config = dict(
    num_hidden_layers=23,
    hidden_size=256,
    num_attention_heads=4,
    num_key_value_heads=4,
    head_dim=64,
    intermediate_size=1024,
    vocab_size=512,
    hidden_act='relu',
    norm='layernorm',
    norm_place='pre',
    norm_eps=1e-05,
    positions='learned',
    qk_norm=False,
    attn_scale=0.125,
    bias='qkv',
    tie_word_embeddings=True,
    parallel_block=False,
    init='normal',
    init_std_qkv=0.0236,
    init_std_o=0.0236,
    init_std_up=0.0236,
    init_std_down=0.0236,
    optimizer='soap_variant',
    learning_rate=0.00501,
    beta1=0.95,
    beta2=0.98,
    weight_decay=0.086,
    lr_head=0.00779,
    max_grad_norm=1.0,
    warmup_steps=200,
    schedule='wsd',
    decay_fraction=0.901,
    decay_shape='linear',
    final_lr_fraction=0.0,
    batch_tokens=131072,
    max_seq_len=512,
    doc_mask=True,
    train_tokens=508300000,
    max_steps=3879,
    dataset='wikipedia_en',
)
Each number is 128 + 32 x the weight over its row's rms, rounded and kept within 0 to 255. Layers, rows and columns count from 0. Numbers have three digits each. The size before them is the row's rms in percent of the matrix's.

# layer 9 MLP down, 256x1024, rms 0.153, rows 0-255, columns 160-191
098:115130149102108150142131194166154171095082147164141130121126130126119152089160161081176145143122
101:186178152191116177124154120176164106145071131161142154091102105105116106125123053100094156118178
099:202123115138171146121153178125100145168073112136130135149147060156065139142152091105108124127114
102:122108151178169121159110135161147108119130114190108120169139143062160159115113124067128129168166
098:155133105189081183114106106205179132164182104116128138125083089067123138179171071097148087137166
100:106154151142064101130083099133148073086130105111102141101078123121176108126143127107123137057167
098:139121078048127113110116083113072112068112142122126206127165128160156135146160114117116079143112
100:234198127083160120099140123121157137145138161154157074118094147139116146097112104140115197128163
100:138129159163155152188106111166065148105095121134142109082124148115109144144113139130104208132128
099:140144128197139110177155145095109171162162161131106158093116101056202110104138124077102092151128
100:119092169172101082158109116192165121139119152171111107124181128131092100088091148168178097110077
099:145170103137127130105160093144110100131145102126118136109089194118120166125177137156086138108169
096:178131096146103096088093183143139106115121126168181130135114162126182159145154100121097147127182
103:119145129186064087149095123077109173126175143091102089103063029148095136073127141108105111200148
104:147068077091104159094103178143092131186155147095142191112149149158126125136176152086144156146104
097:142174141182143135144076188121173129107166129138097118141171123137131168114129173088087128113119
099:157147197158126103154131145177066184142178130136132089088107151195115167122098086107126118133144
103:038174153132111169142194167116120120134162130060146124101139119120117144161134153129165127109138
096:148126142200139104178195170125105150012150113146143087126169137152126051131105087158071097158068
101:133095154159183096160140087163172185151152107086144089125131143164115102138114119157103171123085
097:064113107236120140131093111148151127150129083131113128134164152134170105163119068115155161144133
101:123101129175220146060097171094104142138075116140140151145166130099173142112080119129138123161105
101:092142081125096134155095057124075142165100123130133138160147175122131145144102126127135141173157
096:110087124149170148152163138121047124137114156136141112109074120111174164106104125100167168109152
097:093121121144113110100055170097124148101128126103154098088147135122153140130087178182102129105109
097:196127102129170108080138095108113098127164082139145081099137121133097112140146114131073103174126
101:151140115110126118144152182136192132135091140132181093187141119167104190103103158122145081144191
102:141099138095140132144105107117133114126055141149144133178118149147142146156105123083093109112101
098:189165117123041113130159117189116127132117113130110106111164156134140136107114146142174097100102
102:086091082049129164135135129201184115173105128117112132079160127130092045134129136136129120118132
098:107186135102109124186131127151141100171109149130137081107112122125127167109129083152130163101104
098:171171066094166119104089134158066173169127155089149152108127096152131073137128143104089095105100
100:091136107126054106147082164094184157173121140119150133112168107166128155107075181164115090089086
100:164119102151180132165110142147106154080168190139063120172132094137120137122179142055140136128156
102:082114134097184163127001162167139094076146119104060157105093121186137108148120122098125108119174
101:090090112141081080053142125128122111122124064087131145212148112087147138168147166102107110185152
103:172121127100131110156122100096040144181187163109119107147112094132085141123136096132106136125118
097:172133147160138134139115114116127205126140046097209166094094149130153163085157090132142064168098
100:136164120223154122109129175132087168110098097126084124103105074084128121156154081085132100115119
097:116138120154069098087150127087125101126149098069162133083131170144121069039134147099145167179112
100:139090153083158164119139117171164145101060127086175118107127137164114186097114121103117115122052
096:125137141104145118088187150121117075190174127158121106127102139177216109108127123137164142088057
099:120122179087139097225076131111132152107156115074104091116095149109036116154170135144062146087174
101:047141138106098102130111167163160151158063157084178125146098126124194151158147032086118128122084
101:121161133155169114134144095079110101108126162116124148136094138114132046075081111088116106117150
103:144173135118100156112182097132190131054086160153112116112085066084106149141116105149123111110189
103:052095111210142155131162111114108108153080091148141152105130132164086127174209227117088143179075
101:123086167183085141138141158128119157159122103053115130073083080115137140139086116057121108190173
096:113126102142088178115102184082133154168134132144138160084100153183133156101146157135082116152036
100:111126128151080128111113120134129157131116174068062152157129134151128122158059092137178096136113
102:151083188123149144161120062149118125168125123101137132092201131182195118142107154137155133177145
099:145126184108145087092141138187149141106160114123147164101122148188112120147028142124150181128113
101:148138181124089111153119131166129105121104132128127136185107189154152072114100143113141141120103
106:147174084162171181157167057122148122083084161154108128110106099098203132081138185154138152075128
103:101131095187117136133105142110114152089101141106058114058118112128115126032130144127122104145146
096:138117105154103137081131115146155114207175168161158111148126124142148111112150140156112100134152
100:081169146121095096085115144144171111121158161135173155111124130175135164185133099116164117137089
103:139069137125124125153123140127049162165145145085153135123074187078129174099155160101110159107093
103:136132155109083166117164145157191149128058071135088065125093099099099249141123128113110191161136
101:110121086113110070141112146147145139092185130133149105091170133145112177121120049065127171128183
103:143083154161161142125104153129036142064133227147163142112090146149097205156126150122177108105137
099:157128130116156110087123110104091142163121104121179138105103151144162141124109129167120159083132
100:083154054092105110131107133137197149064109084144071175111132117100120126204137076067122165124157
095:106137170135110149128103112149037182072135104165131111081117090138178154172090129124123085121103
101:143067157099120129120147130124121133142102112149135119023102110121073132169112175095156078137105
104:074082105063162071122143111118153140099165133091127098136110110085170175099126126147140162114158
106:150142100136142141139177179158147146131123121131108117115129169113115198175156107148069140192134
103:122113092132134141094101084117105122097116145162150172112098128112090086130109124140153126162071
101:137118068135127072147184082113169093125121133058129161123120076155086066072116103140108090138190
101:163147103163145153118145099132136153160108108136110144182115165107130168152143118118138080169119
100:111135093088144070116092117096169175110091136108116102146126140152141110063113116129099095153112
099:106127111124130065136135133115133105156130054131124145160144147135141075101131160111132166103107
095:153112104217172080052140119150126144135116154133150101144149164093133185106153121191158130192157
102:193147094129143102122110117179182180117196198166058093136217132129173130098105133198121117088092
098:065150125159149167163183053134139055200101167098125096118154121127139152089120168146166122052131
096:115093186022127100109144052124130093074054155145109119148090150116101112119191162157141080182119
102:092162129159121083063089150138109135087123118172122175088122111134075148129136181203132122094156
100:098115159118147108092084119144118119081112130163098160148154136061110126093139104193074166066117
099:042182099121118169102152163057129061118105120041154180154103157082086210141135136116156166094202
109:042139093163110155103111158145140154139135117160158101130164124132171102180103138107106104166082
100:122136162096139169126079098154059114134127127117110140116131132093130100046063111116144124205174
099:102182119111094164109148104086106089147148114054127149083122119139139067137093103139119168160171
100:107115209152126138165116153071128170170169089135122112153191139151132110124126145107158145139118
100:073113098179180142123108138116141110153102140141127100171117133172144169157129167137121117127073
102:121139111166138121158160066167113165153121184082119143123200134130071125171154093145131095132080
101:130125101090166115154162133142098131098183130121111106133080083145091084153040207086106124145120
100:145167179095047108154069080113135130086112143113125158083189100112109144102120112146149162083149
106:133119111155064083119080113079106139096140098115152091143120095127122108110105149152116087139200
097:079138113135109160127103137119127069105143146136168138068081170113118190140150109041118100121129
103:119160091138122122155176135074099125102146143188134127100090097083102150134129147128162151124116
099:147132103162139095129111089102093133158108161162138204143183091094134124139103086139142113173117
103:137091112131131083138103108152054094098040141090151113190127120118149153163125129111089131143157
098:060169151180151113139141158187103123056130112112170160098147131126155150139127132167175102170157
099:100134133123152101074130180147162082103115101110117153158176158198131129148149123125107123114167
096:099107156085103105188108115122061153190151114166076101082114106128125112107111061109154087168214
101:134098093191063072173179152091163120166183117102115175120178106098124153102162056130161100170164
100:113145144150097187097106109132170113184137123073160137136130123113091168127125131163114208120157
096:166125124116179146148102047127155152125203220061139130129130065130114109163155126132103099124134
102:098119115142134130168076059165141128122085104164143152102148158117132149134154159157094110084021
098:170101132143112111117157111108118129100116167094217181104212131136128096196113134115143121063032
104:127181109104154135109106169111109168111152138075106072096144103078092112059131126141114107155127
103:117112102134137103078111129137102155147116140147115118137090136166120113118173173115104127088147
098:177164177152157133106140084144091124082043124163127130143162100140215115115106161137129108096080
099:131118092087129097143164141125113187038146120162164133085153178188094095115187135135146120118139
101:072122121159151119128092150123132148118131182186145176106157134103092100146161161151096169089113
100:102141168127100113113164203155072109085100134128146153114124136149084075145059091131137072195074
100:115165151137152109145113156117117133177131122125138116077190133089144142132115146098090083153147
096:192084111077109080086154118133136065129122138095169061101107116155048061103117140152168096129126
098:130149190157131102211143070101077100076132142182125203107170148104130115152045163149176088147116
100:140109129128130123111135087155213129084056133178119153101128105115149115150101134195136098100103
102:087071132076130081090071132139114131130125117127099211139109126131185145161132070127096120169117
097:144065180129140123193091103181125133115161122122082101083107071099094180106104103127154145139183
104:139143106095112212125139138133139111178050091195183125168078123160101157134122160083083108083133
104:149108139140092160177123106193065094203148102181145125142078062139104137120125127076108179177168
095:137133144078126138152122130187136149160151159123107146121135095177127125131069154141089112130144
093:097141115173100085121119108136098149164090164133144122181044124119141140144042093087116161112123
097:131192111149155057102121102070136148124138142113141119150160139144141122136132144072098115089185
102:109078151149134154120144086185140089148148169136135146113125126144105093132126073089120173110148
099:066065052168218182151090097131179149077081141175105137118142138095135114125181101173122091136113
100:134155079095136163158126120111101198123133182115101123143156206153163105127092178096101118110181
100:118137105182137148143130148047102143153137154057142074061075104117033115147093166179171101109145
095:153118098122101179136118142151141149125063147144129102171074153110133155092110148146109178131183
102:104165148070130143152168113105128102103169126117122155158100155131133145148078152108135116081129
104:246102142176134112118118148114100108106069099161153115131151146174125064110132130147128106190165
101:078141128135137166037145159065160146092130136120138140124182097135133124187155152157140119063164
098:114081137163122166125126188121091114104166189147095156174121164133149097062125139153116135163082
102:133131101149143092163144109089117164116218095121118196198101207112162079100140187149152114189190
102:161091150039130105127124161176142190097154155125170078147135153190128163102115060116129169150085
101:117124122108186148128184143165132151144158116146140124125128162123119100078029108108129153140104
097:102131115050150123192084118135080096073146115116148094189104102148071106080055152140113103139094
100:160163153129090112144115123111112152154120135100099081152134126062134159155082082137174149127100
098:165159150178112148123133119096118115123123087071128157134144094138127134105148103115097188149159
098:175086120120091068153089109122178180124126134099112158120148157040115222082112146083131091091081
101:108114130123158152126164139165043127179109116081082221145147091133111128128103152081106130105106
104:125192114190147131087135117121046145113133135096149099120056126166085073108176180072167128128161
096:084141119198111164110135173128136111078132093112117088155125182109143156112117094131128093150133
098:113136153035112171106088115157123135154152130143088138112125080165120124084153168146148111116064
100:101109074093184084111137147125098162135119136164128089135125134102090048167045091194064109163121
100:182103153120144089135128143150108128098137112141157122159132103108112144164140114126105157115074
101:160101124140114115153087140160178133082124150175129142086129164154117164115095140158125190112019
095:076110138073149080108090099171156227215099100142120116125161101118129145158103066099112114127109
101:125138131120166149203151178150070115187079143193146085130140187129107054141191070138084072076106
106:097125157113120113074135125159155165113171130102153149195127131140107170092118127156097133084172
097:098136096171160127097130067110177171191178120121103070109146107096122139092157128164160147135100
096:160098103194135134124167105152135095192066080075099143134107173176177156065179086070095118153083
106:171144100149145107081115108118132120092158127088113093182145198090071100128135137131092102093133
097:156128133124083211124126093183175123116104180115111095168121108116181096172111086073110118164138
100:154123157129122167165162131141083110161140125094148170146220118170139095096111183142130194123118
099:133116146089160152108082172142148146134144090106112136137150121122165102084130166132115105131138
098:154130044141173252140050098112179132098098134098103133124124128109104129126124125149138153128106
099:125158178121096079100149132148116139158112134130139103111130095120135097099117124167141149130164
097:078139090087116138158079130086152110140168118150134086104135156151130130151143191137115137153148
100:107099145132105120081153087127095179076052142158084145169063101118103159166113088081111158180111
102:149166132056126051105211117163116147122092168163146133160141150079099156083114150149150184147092
104:188029119163131154133156071142159161161134106120183140113173134115164106119091158197087063085120
100:079167147094137133110096115117099151121169141099159132140099157098222123185144175070137149137154
102:121140100199081100122161162124088161111064068107155113124116080106192141106099122101099134158111
097:163107134111098103129087130143103136132151134126093124124132159112169127118165151116146176142163
103:115167163165081231129183143143100127135125113113070146067110088155115119075108128139074109141108
099:157123150129128132086162105147089155108160130162115159115145070130186131136138131130108162143082
103:180131110124162145088150120102159114062113115138171112116093105094145101069091124142129145157134
102:140155111078157087150121137123091138046118095140150134147122094122175088146082096098124105139123
102:080064124142138174148145103102157093064114127110094123101137125119107117085110126060145132079107
102:118125121124166120161157122100151112128136125192141161141103179134146209138126079152149110099075
103:042121134060161192082131148123175131123090152057136135102153120130114151130139104129134119186157
100:181138101078147120150159119121109120123179133165178112149081110119126149148176152142122131133143
102:135148124145111099134125124096103149131083129107131086091114132157124167129105136178095110109163
097:120150153122105095103116086146147137131103190159113133140091169155184136190165195118082099111094
099:134113138106126122112118178059057131115138126139100080171126106081119124161139160087104150146180
096:129128138137103144126171136123132144117126146184141106114137084082115171109093082092117126105170
100:130148159125074169163166125083131148157121158119095127194147140024155120167092112158104123139170
100:107125099160150139160185124139145164129201148162103188116162151150177163157113145171142099152113
098:126133219110151160174169182164130100113123190148116086102153122111110149140197092149164093120139
100:098137180099077169103042109163139109126143124156177190182116148126135156165112120122123121114145
098:102141129084194133111184164073111140115142132076181112128061162119161160108108124131097089148154
098:135154111217132130156146061061112150155143135129088169127097075100122074206135156117142178115137
099:192100092148124077131134099144118138089182079163086176172105164165126111094141107086113151131147
103:098139178118135129127153155129107102143148120056160114156138134146165106088114126118135177190154
096:107178175116093108120133120215144145121182096103136102120143095158153136112169115120095155095130
102:082141170233102119098102132113141118115090144101133130097111119143096119164150121112178131112143
100:111128176190189109138107170160111177098129095160047115146143102131152073118099105151141137142077
099:130083108129218142101131103126110083114124120095094131138102101111107169135147091159199112136105
105:157131161173156149163125143110161162115183097172125122158124163127129136152090159137085139112134
096:050152067056116113112108199130158164161143120169134120089143214103098145153075111074157104107111
105:156138087133121095193178202142143172162083124123149071142145077132144121143113181117163133133156
096:071108087156093184116164137071180142143113097110141162094159117174169132150159188173131165113133
102:111110137113166111129224094106146110120143167088121159233067093107168102099103085094098128143107
096:194122126092113161125142108151074126235099137093190109138195169154140139128064114066207092114071
098:174115098108109135119163101105117180144145099076102129100165111133159123150129178176126047201177
097:089114097131109157117142102186121186135094137140087113091105146151195158131129082129125127096146
098:096108088108105158158097153185167057136112131087143115133167128126116107135138174117132123205151
097:139173134061107106091124087150147117150130112138101115140124097072169135139119075143133047047103
096:176170171178123144111115138071141159056129155169154090213134112073132138144170140130133089089129
101:036127089208107142089181085141141159158148115141177031124184199171110180145167150203156090138084
098:084136161136164160126189139109170106091161078077137138135131150095112119102194092115113113105143
102:113105121120104084129151112118143101091170145122141101115139178120129149144167191156116143103158
098:168107118114148121149129157144080123148141105104155133119140120139126118148135149101195135094118
099:075110136165143176123102166121166111084125165123132164081134156157140141118121113144142107076088
103:132103113162198145079151094098131119085127085101089113132203152126155139130106097216084138113172
101:167064132128190154092117145108099111133118155121126059138094105080137137131131111091082141167096
097:096096138081041146137181194153085145097159115180109152179112119108086103092104166075148046094136
094:157086078080105122121119168128165126131130106164089142131122173082136152167132092142149153072135
101:199126199121112123150131095148070092125113133151092094140094092177091185103066100112120140116101
094:158127114153138169111138134075085098139073193065132126100123136099145132118098143145150139159103
101:116113136195118176136113053097073114129153141163160122143099112117162101127102121135111097111135
101:098136131076154085156173124130145166192139118126105126093043108151111153154110145174117149108103
103:122091102153085103095171081201164188061090093164115108079135098146147158128142176092125121114109
098:140098154157067173138131083164133116097162179111132108126104114132138153193142146079159118108091
099:112156099121118159162159135088136125084165149135165157125106140120089099113172126124108086116111
101:148147176070108122096055120148108106129100100172164160154186110138171162122116160173120137165171
101:197168115127146155126088137126134132127170206145158176126131098096097155141145136093102127096119
105:118109094113128068124136138121136146122148106157107090152102126112173147122066109111142199127142
098:129145145130139169122146129153131109145167112135096091117114099120127129136150119177130168149088
099:093123044178127130096149114179194195130084124123050158139137121132144119158135145108085088116145
102:160075084132099149173204139161129117110128125136172079138160154103101095128096133134162135116163
099:069150082176152102183118099149131136096097138167080202082126168170129182134144075151141191143086
102:176127195102129116140145132109092120077071100121101164154050109165161154178127147086113155086088
105:150132099128162105185216147172217135170197138153145114073166167145089210130129129173116127143134
104:062071086141135114135176099117137167147137136114109150166169073193119133075205139122181182106159
104:144119086170153187175110136187133027117102110120198116151082144081104142085112079117141152140206
101:129143161164191132151148136132128095134142091125118100129127126141097118106148194134140087151142
099:155099122113112144130173106097117082121143159136117115119087126036154097130172138100103094137155
099:107170171157144156104095083128096089152105109156116146158109071085163138125107126132149132148061
100:093163158112074085134122151154136129145159149121117107102059206107159119121091133112089149156175
104:134125122107113139165064149092192126104125114131070074147132102144212147158133118039152118187126
100:155137125151124153138176134124112131154136119083120174147123103176106158158159082207155178145127
099:084109126091177130070159097153167115115132150097120116111171126166173095171216100119102162147058
102:109172141141106137122099080120136073140105140145138119179134138125145127191160137135126189242068
104:122161142085123155140160103149114133076134078195135125048149140060081198110114144122091109121075
096:166151129150138104156142110133079154102123127140132101173135144050161152049110105146100158089147
098:139155155118138080175083126078063121112144115138135071154129109175132112159099118133131157132103
101:047152132099144119151149143125209100113105160123138118145175132096128143154142107132198109049086
101:130221108075131096127117126098169124100144106083183132153155115138149126151112139148180106134133
101:121087100072142130123092145140182127165159143159138126100091102125216109145098118169094089213140
096:106121140135152234167118171131138130142079171223131094127129111120146112055078094158135121077093
103:184133118148126193160107158122115077124153128136204161115086155182078133148107113151103111132158
096:153133096155128145083142114070098130157142140140175207075148176119089150175139075115085152097193
102:118136119077170086123106114117109157098081115104052151124112115179097083119111128133133114171134
104:171121102094116086122147102098137114109149135080123104197084158128070115095165096097110138103146
099:102133128122153144154119175106203120116130125093119091102121202135138121148146139140145117104111
103:070107166080117116152170107105160168130124099099137155126144146128081138129105080098124136149127
098:126058106135124176096193183133111151156174086133171111132161180163120132113179138061100133116121
103:174115124143198153122140129115122120106145108193158162096122133183172137123132156141126172150111
097:167170174091104170107129135120142118138097143149163191164137113177128138168125085133155173094148
101:087066150062069159096156127204119172136152088133138141082146162119117099147086104143169133160120
099:138160126132109131131111130094156085098119165134147148069141166197176091159170162152128123149111
099:085125085089153142126122096144167115107129118146100121127166123145148130160143155118097189148118
097:163186090152112096110103122138163116146101102142084090126136120130061097121181129114155071135166
097:101130144167089137070186110129135110163147140156168157159128155164113158103132196115106134091082
098:139125144142148076207102120114112091125122165087103066154068125112119104077081176160107110166104
100:142150141138120083140103141152139152121163088134101184140158120105103170132105145127109118093132
104:161108141097083156134103158144110138095149133144123123102117161069085133112085106077135127088132
102:117141131143071177158143177115177115092145137094097087108108061109078105180160107050177204143113
103:121134165135138102180100121123155182061117192161139142109132165111193131141143111180127130117134
098:170106167148080085183173115139149099047164112091147161095131146119147153147118117110121151107134
099:112131095097147125117164103144106088108116205149081091147092101119141150137144145200144130087083